Each number is 200 + 40 x the weight over its row's rms, rounded and kept within 0 to 999. Layers, rows and columns count from 0. The size before them is the row's rms in percent of the matrix's.

# o: layer 6 attention output (transposed), 96x96, rms 0.152, rows 42-48, columns 0-95
# v: layer 6 attention value, 96x96, rms 0.113, rows 43-49, columns 0-95
o42,085,132,158,231,237,218,195,236,233,163,241,253,179,222,176,211,169,202,195,198,276,114,175,254,258,136,198,188,161,159,258,207,276,197,162,150,216,175,133,178,171,172,166,111,148,238,246,152,77,223,193,233,238,245,188,130,189,206,243,240,192,232,195,116,173,178,181,162,203,217,198,248,192,198,188,236,269,137,243,215,181,189,169,229,166,220,233,181,226,155,202,174,189,211,180,139,206
v43,083,194,202,189,120,205,184,268,210,215,229,263,183,200,209,205,220,173,161,226,256,190,194,173,275,221,212,168,189,232,222,158,161,201,223,246,211,169,251,110,162,109,115,219,333,182,189,210,193,135,228,174,228,181,224,260,174,223,194,214,197,227,179,244,236,168,173,275,195,114,195,227,204,192,219,138,170,189,193,173,260,271,185,159,246,219,245,273,219,203,163,213,213,240,173,229,145
o43,083,256,285,152,175,249,227,239,189,200,209,166,214,239,230,242,194,231,234,157,170,178,212,158,178,221,208,152,175,114,166,135,227,279,250,82,189,230,233,174,181,178,198,188,225,137,257,185,120,213,133,168,217,199,171,213,214,181,245,183,186,156,176,262,236,173,190,170,135,134,218,221,180,203,174,149,210,252,171,171,173,120,174,229,201,193,199,182,139,223,263,205,183,184,211,123,259
v44,097,158,154,174,235,176,168,239,236,208,150,210,188,198,201,146,271,152,108,197,206,140,106,193,248,127,231,168,207,165,213,214,170,256,215,201,192,221,229,194,222,181,125,168,230,214,145,177,210,216,203,179,204,163,153,175,215,194,273,162,232,165,234,251,227,135,232,184,224,220,269,183,167,181,254,236,189,218,183,177,205,199,185,235,266,281,247,81,239,125,190,167,227,255,180,245,197
o44,092,224,229,215,235,222,200,191,154,132,218,223,284,237,146,166,153,208,142,123,224,258,128,164,144,197,236,288,206,185,189,159,155,181,184,281,288,192,212,159,219,220,228,223,164,268,185,193,172,246,172,215,216,210,156,260,236,234,169,179,178,259,219,200,255,173,186,175,154,227,194,180,247,234,186,214,162,160,197,263,167,212,205,257,160,171,174,255,224,223,180,254,265,150,164,180,282
v45,098,246,195,124,154,179,240,186,150,173,208,173,223,215,243,145,190,245,173,170,293,176,235,229,171,199,219,234,286,223,187,174,161,193,200,201,169,213,198,208,227,182,219,218,184,203,197,171,185,191,170,244,165,231,271,272,219,143,186,236,200,238,168,85,253,195,203,221,178,98,171,154,189,186,161,89,201,257,193,267,266,209,173,162,228,238,168,286,193,219,195,159,251,180,181,242,192
o45,096,195,137,147,214,242,234,207,215,157,219,172,173,121,185,271,202,234,274,247,227,202,174,155,217,170,221,110,204,174,147,200,282,252,201,205,174,275,227,143,119,174,176,120,206,164,185,212,155,207,240,171,197,168,241,192,160,143,260,157,233,222,252,193,250,212,205,226,236,216,174,213,168,216,185,174,191,183,196,179,261,202,209,249,151,161,256,186,84,268,242,216,190,227,198,158,209
v46,093,176,157,210,168,123,220,227,130,233,157,142,167,235,159,205,209,175,193,227,166,263,192,178,169,188,134,199,255,217,242,121,107,223,215,225,161,166,187,198,158,195,164,160,230,258,207,256,182,178,117,279,177,130,128,207,219,133,271,154,178,136,194,134,227,191,207,155,190,197,143,137,209,234,258,222,212,192,194,227,179,232,193,201,261,172,154,187,217,246,185,202,220,184,195,147,150
o46,101,144,210,265,197,282,273,190,180,201,195,220,243,172,248,162,230,225,185,236,172,246,176,207,217,219,201,151,219,165,248,149,226,178,175,203,229,230,151,181,244,187,182,215,219,185,201,219,167,239,171,140,221,155,192,266,207,109,175,164,243,256,222,198,123,171,226,176,207,275,198,196,219,150,211,242,262,136,272,231,183,187,194,187,152,153,142,321,198,175,229,167,292,208,187,148,162
v47,090,168,167,178,246,223,202,218,237,152,211,222,152,183,163,267,209,260,152,207,226,197,248,234,187,138,216,189,177,141,101,182,163,228,141,243,200,195,181,149,194,252,203,246,238,253,282,202,284,157,166,213,264,199,245,314,222,247,222,123,192,195,224,214,197,248,186,241,194,273,235,165,195,233,246,185,187,149,178,222,167,278,193,163,249,194,174,200,180,245,211,189,218,253,173,184,141
o47,086,238,229,233,163,204,205,159,269,186,223,228,163,141,162,157,158,193,188,232,297,233,204,175,178,196,193,227,230,224,294,172,217,205,253,196,241,170,164,273,236,200,113,160,120,177,239,188,145,237,184,173,199,198,225,179,277,266,234,269,252,212,218,168,152,143,228,227,236,148,197,199,213,195,153,172,222,242,181,178,181,154,169,202,219,217,211,237,246,162,219,174,258,191,105,133,143
v48,094,257,178,147,233,209,240,164,196,259,138,160,221,137,163,248,171,156,223,210,172,126,196,166,188,187,208,129,182,249,276,170,292,217,167,163,190,186,269,141,203,166,178,184,218,195,169,187,162,267,271,274,248,174,225,200,171,171,172,208,224,281,251,180,215,199,161,230,219,147,217,140,163,173,172,163,174,210,157,178,193,157,193,115,236,181,201,278,126,192,239,206,223,157,199,211,227
o48,097,202,255,236,210,253,181,215,120,189,202,164,217,175,160,310,225,249,192,163,238,161,208,239,283,232,179,203,182,160,190,181,214,146,210,182,155,244,283,225,200,224,242,176,229,105,207,273,184,209,224,254,152,166,256,197,190,202,173,247,178,238,176,109,206,202,182,174,257,128,239,177,238,181,237,176,169,240,139,145,229,231,182,193,237,199,174,220,129,199,218,155,219,137,185,232,137
v49,097,246,237,225,125,191,180,267,177,223,103,259,202,234,225,234,166,192,216,228,197,242,237,205,156,182,144,220,204,165,210,273,140,264,175,235,182,204,134,223,150,175,171,209,242,135,277,174,189,121,141,173,174,302,234,160,159,224,186,230,202,178,168,249,169,224,205,222,188,220,193,172,152,235,253,202,141,208,193,250,166,226,210,186,174,279,245,198,232,176,135,254,230,169,148,228,201